{
  "norm": "layernorm",
  "attn_scale": 0.177,
  "bias": "all",
  "init": "normal",
  "init_std_up": 0.0174,
  "beta1": 0.95,
  "max_grad_norm": 0.5,
  "warmup_steps": 200,
  "final_lr_fraction": 0.0,
  "train_tokens": 119700000
}
Each number is 128 + 32 x the weight over its row's rms, rounded and kept within 0 to 255. Layers, rows and columns count from 0. Numbers have three digits each. The size before them is the row's rms in percent of the matrix's.

# q: layer 4 attention query, 64x64, rms 0.23, rows 59-63, columns 0-63
# k: layer 4 attention key, 64x64, rms 0.226, rows 59-63, columns 0-63
# v: layer 4 attention value, 64x64, rms 0.248, rows 32-63, columns 0-63
# o: layer 4 attention output (transposed), 64x64, rms 0.225, rows 32-63, columns 0-63
# up: layer 4 MLP up, 256x64, rms 0.245, rows 0-62, columns 0-63
# down: layer 4 MLP down (transposed), 256x64, rms 0.209, rows 0-62, columns 0-63
q59 076:081113089118128055141056147118100144171074139097123113148128086102110083129133142088144086125131080164095102095130105167124125032110071182106131115101077120089127109096109133124147104089122122
k59 061:116165178158082186129120113177094128123211126158199132106100155188155099064107143109144135176155135096168163178151155125126118146133140114122127134112124119152145104117123139162144165176206096
q60 067:148094118082166114140096070152162112177070138123167097163118093138156149076132169171108098153116067121108115119156122110130094197142125195127147114176151157112100134195153129185153096121102105
k60 051:119132105186146140084152145138114167157109154188132135108121114132146063087118157123102120152122106128063131109144166148172090113189193124099193134154136158126057074098118090132192129135167129
q61 084:137107174082088151124185075080185128090145145114096129067105150144102158106106110152098095158111148067148126103114084148177110134153095140161136119133224169113139098180132123169101137107152132
k61 082:102117084088152109117120124142181106139093145123098064109154112083157108193134136142111132122094057163123082060095083102146105137119085156082152104087073099171100137112121111079140116131066111
q62 074:072104148147122141104132193137096141136127123175129161066108139109164134141157123083109127106161156109131159171139202150115102129108171067103079119149107072129159165113066139110125107158200076
k62 079:186135140159118106170099139167111129122146120104104214129086101085149163149132128145156111085153232126130172168099117137065144149102179119167125108102120156114190152146115152155092142109108159
q63 066:087128122098119121170125173164113167139123143118163118105140127135152143163138154104184159075167127159089172190146202153154146150119179116118103169154118092107115128052110149077148133152213110
k63 070:110152173151104138116134102150051111096187148138142155088077126134094127128117143123148126110128184124128139185161103178077142165106142085110104176120176167145190072099096145171069149108145160
v32 118:154144126139128133118118155113134068122169197146103180054190140152088090168167089161151167100140094108117142175106088161176103130150137162100139062069109098099134100113149159154126170139133130
o32 109:161116137100139116129133061102132142144118123111195084198067117123137162107134121064124114160115193132139149119222155102109121165101150115184143152196146140157148134160106105180136113140146107
v33 131:099057099115170166117127098185171120159162138146095088210176136143105155123121160134163156151129188110080161131075149127138107170149155127100130098074103160120165110102144123071132075137104134
o33 122:123140191160125138145105208055120114140114095128118175070119128115165150135169084099098139142140070174149106153163081157144136057108132096156126155100131102139122167151077078175109134103102144
v34 168:125093046104133171171092099139137116172175134162125079190161093126134181098125177156176108125092123138087155121088110162149105146159137104108121158057112160127174109138111136107143088171166091
o34 157:141117207181145108104136168103145156138097101105124168069165129105155092160188103132080151155141112187171114168149144140097126091107124099152161121154160128135071200127085086154091128094108108
v35 123:151200127137070158195137081122072132088107106129087115144116159113185097141160161095138100147113114157162122095206151112107143120078108109169136150144158140146113121209126089134115116103079155
o35 118:118106112119175099120143164156165174117132127152196141116147126143106093125117112170146131132124147132075124155061173156120121197165129121054146096112146087164167179055153194111103126119172134
v36 089:163198145130129163097136097133130154159145121094112156097149175119154108175161126074087148116121100183219161100154140083127075154076134188127136113090122085080080109128128130107127096138086129
o36 104:165115073056148129159138161074138125121093157180186090076099093142131162100091167148131149146123147079103126114147128179163169182151090093126111171185169132137114156106141141109126128176175132
v37 098:127070099112102106065173132147079152156096146129138206134111078160091088128121096180135112109176126131183134151116115159149156083142132101115173123163101106136087139074139162170111111102104203
o37 095:103206133106107205171164094136169124082134157107088108149112201132126175155115129105128107166103085118120131107144122122140158186134138210109132097131141159120142090113129104068136086138184106
v38 138:085135198114140131178109124168167114130109106132127114192137138123199107159077163074138137127113131126177097086199131124093081179132135160149126135121158131137115126154086059103128142148057097
o38 140:190168065160167157132112148073107144126164104141162168106133158165064080065119110179125128173121113109074131162086113120142167107137098063125109122122108110140119109149155178174092162110134163
v39 102:179085145111100111165172182151048102153108152136126162093119104156128126122085122187156172154194103083138066167107101188176143107128119162147142117114105090126156145117098138145138107188123152
o39 103:078113084154187094118134105145176142166145138126117097184102214112130153161151139122134077091078094152098175093148112052132144164127155171132126136167139173116103100131159119155129146092174090
v40 111:095168127118111134139121137083051045108127172159101176092157114124112101179128151149145132124182128087118118141130130139160143072148094116157105148140137144039117132203162091088109166101120124
o40 124:148095128173116091141110104160169180118098079106168105158089143087145080125160105123141086115074119165088129090084157079102123168113160138116162095109077112207175131106114115182121082100123110
v41 101:148199147119080094141126146125133144071107151149162115049154155119151166142136078150086161094113068101140100124136144070109164101095114125120117180210167129149151105167165139096149125126178128
o41 102:118089109129170125125161099186131108156159118165183149224141104142180128100128177104150103129159198129126129169151168130145113167186155187158133083092122117126152158125147180113155139139109088
v42 095:158160089092121148116099117127073173168085158192159122123125105140140112089074098206118089105115142094175161097103129145161071101136157119116081147148160129080124188148109177112140114084136162
o42 103:157116159176105159150131122141194082115091128127125188108124109120102140142177170113118099155111133184077134129123143119118208128118099149154147094108142142146070089108137088081075146148168041
v43 128:158060183167068134155130145168168143139088113114184127131164151116107124081138081145119126135141123103131084149086114122106163110103142166122160130120133085196183090093071148156123061157121171
o43 128:072135075097189119085163132095086074118182116148108135161139122124123144127101139073125126125123073140150125134211095112146095122138073114115065130136129142099113155128124115046120180103083094
v44 110:130093052137139081067130147141108156135173166121124100098174120147065160139129135142108163109134119108097170182077119133116148150175134166116116120194094150083134074099163101121162103186178148
o44 115:134155192100097135175092153186119125152139073138102127200079128140237148089141096099121079138118132102168071079175116140159137108092132116156162133123134134113135148103121140154156130121084118
v45 138:161169132128122156171131137114092155074117110155082029139151124091187173106107161088118138185092117117093115069164145095086102153121133122138128110133156158121171128196137074099153143165137140
o45 135:102094159119148057106088160182145123143165117162146157100150123154119090108168071162117097064144151129124135179035137131120101099120123120117123146065094110119099188077150189127113135109133118
v46 113:102169104114136134174119057141166107135117107083126124131064174136144109141165122137117096105117099153169129128158092155117113131051052102106154148075077154183074133163155103130093140071138114
o46 108:144084099163151132100173184073108169101104117134128120123161127107089120156097167099129194134163133085133128117108166145131148115199151110104133100164199071067183120097093170108146086139140139
v47 138:166224129092121123143110075164125146122049142127137104098109185143152101145113079146102144116142144121209113123184116089112107124078149134165108153142134143148117155175148113134150131044145146
o47 136:097093120147143154133133199093136100118165109172191155140143097145088148113094194116137104158148140139064130118128147113134163162179102149086127081108167107116169065089128174100128152178141064
v48 090:148196106139108104147131140145129088106128183135133155038163179125039109127172106138139148120147045138175149162144098167159114121101123192153125149093111111135155095154140092150097142106124124
o48 094:136063129124115132105155141083109140133146093135206079182097096136159144101108152090127093129125191091098121102218130124097118173177101093106136133211166118127156102109115144145129100153145097
v49 112:181131144139064129175107104168079162095080123147126083073144113135163110073156092153112151163156173058075105131109113093081162129142146124154140119189170130145148140147094150164165099150143163
o49 119:053122160110209077124145137209137090147191136156123157173142122168140128159123123120117100104129122193165106171150147101131124153109100160114121118044090127151127144107159160121123169098115095
v50 085:141159127161118052104072159091115148154065133113168191083135096138178136111128121119117104102113102163167118087120117145113154108192133150130159178183175139114117116152149144193123192102166137
o50 091:158152122131116208154204071143115135097157104123134122149143129095153101099129121128099112121129162057125150141091210082130151146079092138154116086139090147130118126120138116078114040162093115
v51 090:093109078093109102170145118179135096145123170173137144131168147118081138093151100216142116102153112054117123151076167153149091102085119132097116153097130110115181101159114170065106106109092152
o51 093:132078147194115110076166103071106103109112079106113144161116110109142127125182131066122116093102109168097112143216095091098159145183151083140129085134127091137104139141109082155091115101109079
v52 111:129105146082115191174128142142117122193127138149132168174174081145156141178042122140172167123193134111107110123089081150138078144130170151141126111061124111109109098098069114149151124146103129
o52 112:137139108175115085119109136079140139109142151132171114109067209142082101095131122128127098171064059176140140168172144112140200144084118099132124138121106156163125129154126143192069120141160109
v53 113:152168125154148078174096159114145171131097117121179084129116105082175192064074148135107105126038080136111092076130122133098135111118105140115147151101146144158188122165103133152134124162177140
o53 102:145090127159133128063192124132106102162164124141108155148181140167135116144170134129128113058189161096149164196095201098105130088113118105156109115143121138071086161118153149073099127148106095
v54 088:069119150077155118114091162125167081082162163161113142121138095161125147161116109163146186104111136087060094132136120139183157144176102072087131113149122169114117140095190173113132174127157076
o54 097:126122141180136149171114088127133147170084123082140121148122167112116135131158131095096130170165143164141147142087149085101087088114187184170155104093103093137164092208100101196135085083100141
v55 112:100164089142157168104126089086162180127150117104164065129136128093163157165116145095059085124078148157113194115140095105095099126131096130119106121148125187128098116169150067128155175140192147
o55 116:178134167130068087146073197162108143082114096146109144135121113150111098088136137117146150144151115124194085112085154172149153066121129073132155125106124111109137163090123203091149120169069118
v56 120:091118082096156151134181111111080070098172158161062108097157083118131130136143186120144106155117092109118143124155133162157088133154087117119113109089127127083154140173149075058125188175095097
o56 120:169121159153123072120073130165175198134096084085147118127117150126135080125165079173114123106121164137119123135076089100080127141146190101134180127141114106145085163094143154213135107091153114
v57 121:109194079092175123121119114112133138119180130127135090129102145103080195140116163107104142121095115164085151128140175096135139137091133129158058189147130154087127137138153140078145090109179036
o57 120:144057168155068103118110170157128133192059137127140123090155069140217127144131182191149143103150176145127090116132123168115111116160145118106172140135157118144127126148134120195131146162111151
v58 093:105099090070112179107133159136103086187147152180123147191138114122094131182085122173160120117214149125156134133115121154193070105105162121143095145078099121072091137135126132104114114092116140
o58 096:137110157192084099131099141081169143082088129140141120087097167089093128116200139106129119167054064198086150079143112128146155129146129134127146137157145160188146105163096088154113120124159119
v59 099:109136174112157086106068133146175156113080080108125126172077091104193123119119119095121122134127181137134105071195143114107128167153119091150172122139133152150064179121147147181117190087131130
o59 113:117154122130135190163150123097083119104149139134101121074165156142051123134136123132093155116167094090122167138025170096135118092111100156107088123102082111112159069180120132096143083133117172
v60 089:126153078115134114143158123133055082137101176176075092146135169144136136148118151143142127136157136128156143134126166122127078112115179127127086124131134121067158134218167092051127119056085148
o60 093:112105188153102119091115137125190132103133088142172188123126093087172130091176074138150091097064165136026114119122091118138141146149161120121144095104154112173128146063118120159117129144154112
v61 081:137188115114132142159105094187139159129127165158144092088187160099135123101137112197071152134110138041126143117101133113132088131102084171107130123109138160076160138175124155070132083175137168
o61 079:162058136166187087163144193114138089154110085175129144154100108164158151144190177065114107104150112182143110136160145121138188114157100086168137137105115091136117152110127137122108147110114060
v62 105:137121162207152182134141131117100118146154128121120158132178103124124099096133202103151136171117139154101157110068085127144156115213125139118164111063162139095188141115094095133114101187102163
o62 101:145163106092130093149136150111168157136152155114128090093104151152139124197110069159145112114130087155201153161123137153087140140036104113155136171122048156178112161087116082141108126098146135
v63 101:111230103128174103173126130132154122141114186158169125121114205144146125146089119199111120095090121114165146145123125148147089103099119139100095121128139167116159144204151124098126158061140171
o63 104:182085133206077150095133133100136110125119096129150187199117099125108148108167159080177108128147173132073139127138152127110185100155179098166155073121157090118166086110120142130119139162127089
up0 105:134107135167094133063170119121120095111225137164110146123133135099125140153109146156063133123133130115146084134070102141196141119140144150092088141120150135133056142130090183055104183139129102
down0 113:122079108129113111108124099183120116162062175114185107182115151178121109148157156183092092123125154159146172160163149082128072152119164089070125157119124145134157207160124168107136149117144160
up1 076:127166152187115141114118144089162124174104134082111124098128136064119151130150131119084153108085125128076096080159111054073137137116152130124118064139179124136088075137144066180133185111159153
down1 104:169112088104143125137105079077100157130128140109094108189132127116113157144056146134108122153139164078105120161101142125117095123112095119119154121143208075089081098226100150171174138119144099
up2 082:147162144137084157183160141089116188155128098122143203125078145088074106077134124077118135109097134116094164132125066144134137065114144122115182166171180102113133078156149154160140114108104091
down2 108:097200175128123115140183121180161135156182153156126147143160156176125122113132085134131069115126158099169129102111120165108100105123083138170150096116098139126127173064138144108066079074106069
up3 137:116144101162131143126145118098106171111188135056072173140138154108152138124145057100125148069105093120152129170203106124113122108138165161087134125123091077058113132119119120142154103200115168
down3 128:159112194131168119110148107148140088131072134147184124130145124125115095136109147117101140142118124141151109107083152194127126137141095155191076127124219160183199167148119099163151174072127141
up4 087:171080102111117150157162098125130156125158142120121192091094146166096126096130143110098146154072181177128122132141187148112144054145152136155170072065181114102151092160161161116173159150134157
down4 086:077097142123125130186069153091090123182151174135193128119107118130120185135150111076122089131101127164102143062189093115121107097159112105092131128076137080171145129132130109164127106139183185
up5 087:098138172167120161154191154203087111079114095153104121115084119098129128103101119096083159153101136113136050139171125118181148145158118116155143115113101101170113117135167139089117075088060168
down5 085:129132140116129116118098135145136132188133194087166112187164122205122148182133172133180139089181136171185195138154103205123099112114120162126109146138135151101103140166118128145168177143150135
up6 109:067147080122111109089177113113101125057185111147071124122088154155089108113141077175157094102107068132123157111162107133130102154185141129138087122122142175125105182125128130088110199093110105
down6 119:125116113132133118088147165134152173098042149098125105106146148120114116122104064155122161132099167129138055142129154140146139114088218135151147085129106104139103078172122166173129123184153199
up7 077:089128147123129154117126151170144098111117127150152163114146152142125134108055056157086115132160155111155060096069080141134149096133152103118081235146151121151099124159126125120106081097187114
down7 073:171110082103152070105100111105121119139116145108117172113152137132113068164184170145143104092094149163144167116109163124101159085122100133098105092090036161163087076100098086100147148157176127
up8 134:119145152111107151165172100118126149058125187113097117098140134176060159136097169121141139155154149137143096076099073137144146161144104155108128077126147119212100058139105155126134146145202141
down8 115:089143089084109192136135130105166134119127161160156136168137100103132214130117145170155143155127110127101200090138214118136139155111154114097154149077158148106200156090177094122136162133121126
up9 077:120199121137172171162193118135123153119161149142112054138189111086112122175106172131087144092104136064148116137136128166111152172104123180160147172138108110144149097148134133167138041124153136
down9 077:125130134068118096096077162090115102122053097118115168106098148144197141093136143125127140203184160142145094152131116154123124075132177099176123101069105098137114118138084110114135137144150205
up10 082:137123101199168163118114119208172175100135131143123128190110080121171134130108106189147093103089109154112127076124127094073082146108143165123127129100120140194117089103121112151148082070100112
down10 101:147148049131181154091110131135152204125105175120139144125064150146153090118116117128105163152087148116059132173121097134108155156113156059118099165195154123155128135108151181104141110104151080
up11 086:132156064128169089076107104141179147223178126137111153084137125129161095131073119163165166151097184118107156110067103122115101052126099154139132156149165093107129094121113134143100124125155122
down11 093:149095106126149163175148104191128159129148135163156138128126060122096145141084200111092097104166156129135082151115150113075159132158138202183135096115130163144162124138097139144183132067131069
up12 107:118084141122099137099095123131158079154167167180121165087111134140167155124192117128112113126080081174119173113157079099112138067162108095092168142128124102160180105176089066159155164113152160
down12 112:096050113112103128082094134151170124135116142146117121077095141155112137145164158230183119136137149187167129090169136153130104095154126154094172084110109143102141091112126145178161173158148172
up13 084:142098178132099165118141143161135170128076189114131157087139111124120148111077173113055134078097124108174115130133080137132149094156116103121144073140168186122115147199098135155132104110212116
down13 091:133189160150139092094091059150160074099121138091122152104103159133103134183089102107078168120079078122157126105139096086138135091104114149134111051128151133131084113165174129084107169147170097
up14 111:164120084132166121134184096078094177129180087135121114170085099130101137101038121101076107149135087137160136189111120114148133163177079067124147104136116104122164094097111164133152131130078144
down14 111:170133126103157172160218081136193137106124157130130123108182134120128131125074151146103095161123184076126113128174099157121097139116160110144134090050187162091104161118177107133126114089125103
up15 124:105143166117117095172144163182212113137137094165149057140121137063148178132079100137129162112130089095081155143071161135070134167145134177148131147118122068137147091080115138121140112098123137
down15 125:134189138104083171174098140119105132178088141075148173118204102144091125096147141161156113111144158133097108107123085172144163131145139212127089114094119134124164176128097148201124134169158128
up16 098:112138106125139167126186065121110097145188148179112116178108146146112175098140121053108088039120144086117155119103163105114146143133075112107151106091144103148127185148133123180134178085127144
down16 111:092114145082151126056121119127121107130074097081178139180110173158082093109112139084095136129103144178142140068129131069074091100084110161095112162117131129156174129176106084156097159122109101
up17 092:144085162155106122090112145134112145168122059077114206137087122185125196129142112124083112120175139136151098145178156111115149068125062109113108154124118065160134113114105135134117175149114067
down17 104:127152101053187140151143134087129147160098174159075135103103071106138126085120111053161124125117105130097149148127064148094081107108130119144099101095128142057107162180131081147129174120171122
up18 089:151117104072063152142145113139130104118158130153110115107084124104158145057072143087094100152115126097183151154096125076214102175107092130109129125125140087192125144133141165118083115104072100
down18 085:168113153151169063121080126133138116173123131166119124168067128158109123157182202085114144170046135163209141095130138092109115147136089134117111175124138100171164136130155152123164116118116094
up19 090:145116105127183105132110120169121173099170122153071097105132117106125094067115108146147100148096126055144146169158125106152088148128139221102098077067094133113139157125170154169131183147094155
down19 094:109130123146154061141123151076159100147109143164137128084141126160098208118137109108092108167089151147130140150113100185122119164154163133129109119056144105187165162103154128084124215142152073
up20 077:120179198167172153147132160114091102107173116195134162170109096142112144072154119074145112152132105165180135140142116134150158127218128086145167114091100139098166155124144151098146113070103145
down20 086:195136067043122119078095107061132127121110134127068138111123168103107125146126169154170139148148078111117136134121169175161160109067115142151083128134120147074149091149115113164153101162172093
up21 092:135132187100171168152099168147123093100083130171126105109087134136171124156071115113072084105137066119172078124199138127132152122049132136137091169101128116175142125167161096172117117155112136
down21 083:092152119179153075138139129066066162138055140104107116095168153065138115127164168114103193145084146098132161152136149132131107128150118131114138106182104178098112134186109147093177179116124162
up22 107:181116132135143126122127136166191099117080148172088108109076151103204101149123101114098151146143143145152099138128132162153133093172142112154154103083197088142155147132160112175140182040119164
down22 098:092157174121105084140058170072102189108156105118179146093152091099117158124136112173118138105166103177146136132136116142115126185129128151071148148178083137106084170121075149156135091176103093
up23 067:197174105103076118110146141125149138132165110153164164090145069108083185099058125144100129136083146161088100134139114140098151084133148096153082205093152122163110071121083132093153112143129128
down23 089:111142074145085083146124077097130096179183104068173140112129094118138138122106144144084064112119174157118026101166102131163134102133108144172091157094128158179116147148103093137138115127109098
up24 104:111119123087096075059165147088126083124133102157119138098108102145074146092083109125146116122187125150121186160174115132123119122180106144114072162129115140144120165172126096136123154013132117
down24 097:112124121175121150112117086067093159212132093106051156114164168139195100148121119146123079155109129083116120116156160114126139158095120154126122119176123162042120137138094102122167116187125150
up25 073:172151131087198129088126085094097150138171079108089128113164103080150129130152141112103141075155153059145150139089132096093040148123175114096109113138075081111113148151115133140142098148174099
down25 065:028093173135090157140128177195130109140136163088132063153104124172146137158119122160134128139145101127151117139078110077095154134132117110125122089109154126135132130086193167084141135056085154
up26 084:148134080132111146080132090146169151079143143080139088142193123132137093101108104180170124119087137096173135079125133136053110130062141131108140148118164116072098148128172124134125068195170110
down26 086:125118102150155133175156198107056104151093094151115137178123150124175133151101136096203117137199152135103155160115131136175120119133119082121154155137084129189164142122146092212117170112123128
up27 096:129108131146135146154066083156116068105115148161076094125112103113140130070126154119091195121136209180163155129109091092111190094134139119114180103094124109107072103139119135152115073082145098
down27 094:097116167108045065114095193101122151094103160137172144138084132161093165134118138080102112151114083152153117085138132194085194126105103127137136126148085159158152156105153139091169098161132101
up28 095:149134159101158152112114138069116129085163118159097074117067115141159122180145112071113080087090041173127193139131134122135117097130118113129134143116109119139160111176121161133120225102139100
down28 099:135192133122106157108084133115074141132127090155153119114130133113150075107093047102160160117158176106078058124172126121133139095121056086172152144206145157108123150130150183153131142128125139
up29 101:160147110078127128125123067061112104141160157168108119086070090123085191119094158125124138168156124125115128175109154126135136176152070130149130175136166131155073161107069200102129120116171114
down29 104:106170101159176208145164080147136098163170148111125129126167186101171138129168138148078130131133152163151167108204119088106095148152138148105114146158121126163131105175115067094116185161158155
up30 104:114101166110159152129091119134134104070105101181120148105140124112112166098047162110119157223127118108189154142108108146138111105148126140073175111099105175113087099180175176116165111097121117
down30 095:132197170088123191131154138079116145115143075141152104160156171170132096168112077148169112135113174147145160125135144170166116110119164133083093137122083212145158183107173119110097139130170137
up31 076:137133136146200109043100096125128140193187101160099126129159151173146121200109151120154167120176136117169104064134072105073099104163126138114133124160104106086152088125124133160146131137161103
down31 074:127131095144064150166157171103119114092116122197163110111083138156116154106098109102111084144180137187109151169121134154163181188090141108170101162098149082160056096127121141112092166108156115
up32 109:095153156157107091076143133099184181145177105150130119074173150121151050117168074142153141160132148108137109117141078150143125172130098162101184143176103143136154061159090129163101109097125166
down32 121:123102088118059099125147120150180142042161147095136097172122090158154162118127103187124137093045106083143125128137086153132106090158121133095162132143183148114175116131080150141121130071162142
up33 077:220140073129093154100123087133158152085099081074120141145120140132108057140089130145148165110080129136131120116138100179057112143180147116087122087140130127108145085120146072142162154154180117
down33 081:123165158130173189145115146136069128093101215102104079091127098131176180163124105117130105099156127106140165166177100119137151141203123143127143113158090169115101139123143148149197084156136161
up34 058:115066116104148107121125186182115068128074113079146146133078088172127131091095139082116124175111134127123054096159157177090145136117112110101085158084086099141133085079138085127131167145099131
down34 067:104106112116131150063144105090128099125155160138085136109182117172070087166153158097172107072195155100069156158122102137150131097181151126161107111129140204117055138149098114117115123127157123
up35 089:145133134220137094132090205139147153132195106131142105109106128161140117131139077150114109184118116136104151114115101111172074140127172145088106148120031098133126116153087164140070135103161111
down35 118:091150098120156107170160038065136127129129155110064132093118125116138109139069177115130148160120153176131110096188070136116119172194097150082135138159140164090098143156115107086104120157143107
up36 083:151109134088110057099140142133171138155082167147116130123133160095175149110104162169119080167124153212153163140136103102044102098104152148126216138111140143062123113140138105124120100145138101
down36 091:161212103134173131176199155200101153125122104121100140110142149100080156085145112114110135173153186137079138144146153114201110141126123107120121102133179112103147136095105110096109110069159169
up37 101:082118162120067132164149143108161141098103108086122081129098152134143198132098150210104127098080094168126112159118136080103147168126117142081195071139122132127106057136133160148109081152101133
down37 076:176118105169156155161078162190125121161151132162070095088092129057111103095111132100097095144115147133107184067143144118130091110101105138135122160148095055156186143122131089115110115095179113
up38 096:125161133123123162142143119102096162130161187114181088102109101106114167069065094165130120119101134171120127131079068141201111127149137129165078072160133142187107117138122139153063156084149160
down38 098:126141137185098149122119188119081143154160118149147058087129178105136108094120113133181082131117143151132153085086116151129143080148161173167076143160093072119205117102112143158110084180151138
up39 084:111166176164110146107149111168149117133080109107123153077101175134131091168175082138051129140050171166162128110108157134119170073124109131166162184158150155168126109139115078159122127117161158
down39 103:208170163078108104099120096072137073129141131195040071104138156173156140169098114129157140158103100143163114146166137084148121111103100141121149162164150127136161152150145147113091090159142118
up40 060:123074191071142168136135156145133097086084215153089126066106137129125115110139135110146156139138153169122160123169100198091120126183148181135136117080181141104128145106137109155172115127179125
down40 079:172153136043154135109126096128152159125142154097153148136117103213154150169168154151102151181135137148169118169189099189149145121175117103130086155116141205156157154086113136150149116150133158
up41 107:064055141133143131104112120135102126138115127113116143129124138147179180088149087113094131086130146136096115122162150091100090139148166107082136099115179035020101171128117167106126137129119114
down41 109:169131182097123175095132115131151132163162074084104189167132090155120105123151064119094128105171131062092111137140089172102104123158121164141144120121164105203125148130081114152147086110168186
up42 067:159093076100123118132168111240111137134136129125087084122160154168125137136115110183131127090186171107154095154123178174098080112138090100119127112105119090088132169082176154153108134088124158
down42 081:159113116118140118178166078123151143138143093089171095098048127128113105080143099146114169106068110150125122133104154148093146172177093103088116146168164125197164122177084135199090115137141116
up43 100:128144113113149121153138107160098154198122121125085102085157190185123146134198074136131064127109133077194120127149096114117141124087095109108123112171142121172107150089128108165062144076161096
down43 109:130124139141146086122112180134084105090095105111182119164109164097088084089132118084134140126155113138126116158153139134117138129125172081104061152153059148188193152173194068153158134136096147
up44 139:108163139190135113130078171115142168092149066111115126105094191107168130124179139177130184142113150091122150151117110064100146095151198094120162104119068109066141104153109123095146099155139134
down44 106:147133132081123145157177103110130116129063154124159111118139105134140136148115149117136095155107162144101115089142141190137125135060088118193084073086149180189121159125122045113076162085159147
up45 086:180180086163107190155116103167191146151116106112102136095135110117140142137152125152150122208092163144077170152084140112139160116108140164111145121167090128111121034112126119118078190123129113
down45 087:147086113091133107100190107116122176042109170115132118099127079137075087162058125141039153110132120095160159105110137142145121176170140176100147122157129136111147107128106160122184112122131172
up46 114:142129132186057129075066137152148131119157109080101110126150124140185135116153093231105162129106136110160121138145116121076129080078130111134138090154090109101068145146146129093136168078137164
down46 117:091140125200160146089137124071101134157152124118107146172151121084125101169165118136103131135098172198081123122195156100178140166110122114137131131141052084143108133101130107150163158153135210
up47 121:096149131112055129162150139204167180113118115114163120100139151119199133122153092143143111069081116162082141082118105156092090133088157139128168080118126117128087091148095126174098179105089155
down47 124:120163101114094114107176098161168152092168132129138205046154109128099138144106131145131137089165084065072163106134128175122103137130058166125102089144130142084089123107111080122136122078142163
up48 074:114193111091083146159160111124179158029146077104136150160169118141069145134136095151153109095163139059091086132110128123130115094144175119093075168157162108127175112097130130129123151135150154
down48 079:125112095165179069090107122138110094155099200113138105170126119123086091135097127074140091114155159187108120204128090105125127093138160162137123124066095093128092174155126135111077113077146091
up49 101:145101158176115135134112136123158146142077152083125183110138132168098099141126144173142070167171071086135212110105163188075139175139122156135181118162156158126118131112132090161108079143175132
down49 104:158163129138074073171115078044088199113088104134143055096135079107114166099136107119152127109131176093131129129179152120179157138124131109114099153088120141143133183105075118104153140130097130
up50 101:131126173176133106146103149108177075133140190091149065104137132191114150147161119189129141133103111105106102136157124059127117136104116073100137136106172108106112128105167122085074220118119157
down50 105:134167086164128111130122083103142125069170133104128115118149150121087050168191093161139187205137134066166164110125156101119077081073130127146096110175147150146108108156117107108113153108117129
up51 051:143152141165086167132079119203127132098111125156150143141137175067087115128137100102111194127156114073168166145110117080161116145140156134105126090160162066187162148197112139140128112084168116
down51 061:189139156114140070157157121101131187138106153122116129102116125171149157140117122132160183099123113163147176153120143141111137119196165142187176143168128157162133126147143159212159077067098177
up52 097:174083068198087103106156070164111135169130111139094146146098132114173091080145111164162162104108149147144145088101183129110155140179148115088162081146148107149144160098083155120154184106128168
down52 105:117124189102132151123135154123122111121126151119211172158145074174077163134153135099165142151180187127052127116153092134123162110201095156144114141100148117133138131087109129147117094176174071
up53 134:178109110155088069081116140193190149180081151119081120152095162120142153149119139088126088095114139099157076158120113099150114079100134130139138123064154092166132150154092179181142099106146158
down53 113:088096147143146093187101108084094152041145172138127116072142158088118093106184097128096163082127099089160151193124147131134126111096175123115118139150075115069121112109176127100139093158102119
up54 083:132109127211134143118117139163146070120104064146121040172114091092169118121166145160117112108122112072193076128133109138084143103143086116082160131118103099149112093135136118135111145047118122
down54 084:093155101101041129139049135160116131120133145098104107180163169134099150160199100094114167110136115128085155181080124126135153182113164094122159124116159101130094131147169175159122171106173137
up55 065:155149158087089118171064121111082122080152127164176119142117081152111102146173138121095154184160153154093133093110134183097073176118154121096217140158122125095110075100158148098117102137126137
down55 078:100125180116111129132215112075078061120144123147129102115138099138138159183137122120102149096153096121143116165103149107148130190121088154121068061114162151144153116118136031123095127121090125
up56 099:087127140089195200090146145138122105081198137142102141121155168163097129162153074109148142142128132109150162118129129093098102150124194160110062044145125157140069118091126090121137119105134118
down56 104:105143084074105119117195148141125084129091159137115110157173099147067097110177086133162159146143167122200102146119111170099148118135176145184079141096105119153132170102166063148096118083141138
up57 147:109127111136075084121137075092151089155140136151145150104115088112085191104165133095109057117089094135150163136198137149153143072137101140161112124066173081132151127108050135091110166136126130
down57 128:113088161189196056152162114121115139051103192123122174080146133123131090097150211094140094157145102095176116091131097119135143142133126123069108108105114177139124138116140102115160117137119159
up58 084:170126111112067189145094098131142152087103119162108152100113136112114121074106128150124097158140113029061155142103137132131110162137172129092135132205131136183125137185158143143119102126156195
down58 089:074095195186147108183176116150148133114116137132122090107154105144169135118121161091161133129115220164131104179121128148169131146167119140152194121148100129091163159094073114121067111132115166
up59 118:160159154126167121094162134131106141084139096127066106105160131123132103155136112079120201143108085137122156106169160161157164146154083125106128105145181105116157150165122078165097144064202197
down59 106:033134153204121114129122151055129099144143103112148131110121116103174121076118099129155129134125122069108150153115069114111109121128108228149089176117139118130098088120117112084136123171080136
up60 126:203188144193097098137150138152109168097162161180080131061122168137125133131149064119146107150113089131170139155170132094141149110098124086163161107139121122130100185138196131113103164104116096
down60 119:135099127166153115163098127131073164175137124068154095151178170175107115149134152166150108093170165119098120145194139109121134131109116208100084140130089111134142056142179138144133114208129139
up61 105:120141101170148184115153123188135159082115192087073092092128139146136143134133137177126180130155116096127084140146071149147117100169086151087105169107154090146182127175153192159154140143169155
down61 116:163163205088156138166185135106163132095187086139133094109118137117091138163153069061113157156121113175103152193083174142123118110141124143214133120133109100133133110124082120145109125144161143
up62 121:187189143182062153154172140165168174133135130123137131095120178160099128136178112120128128069136118142120172139055141101048134070111136169129174087109109111134150113115112157133081125115151119
down62 119:090162104148073141116158134168140155117126123070118146140160195065128181127113129135135186074130118112164159175082154135181122116107092144163080138123138144110102130177158050154107070133153118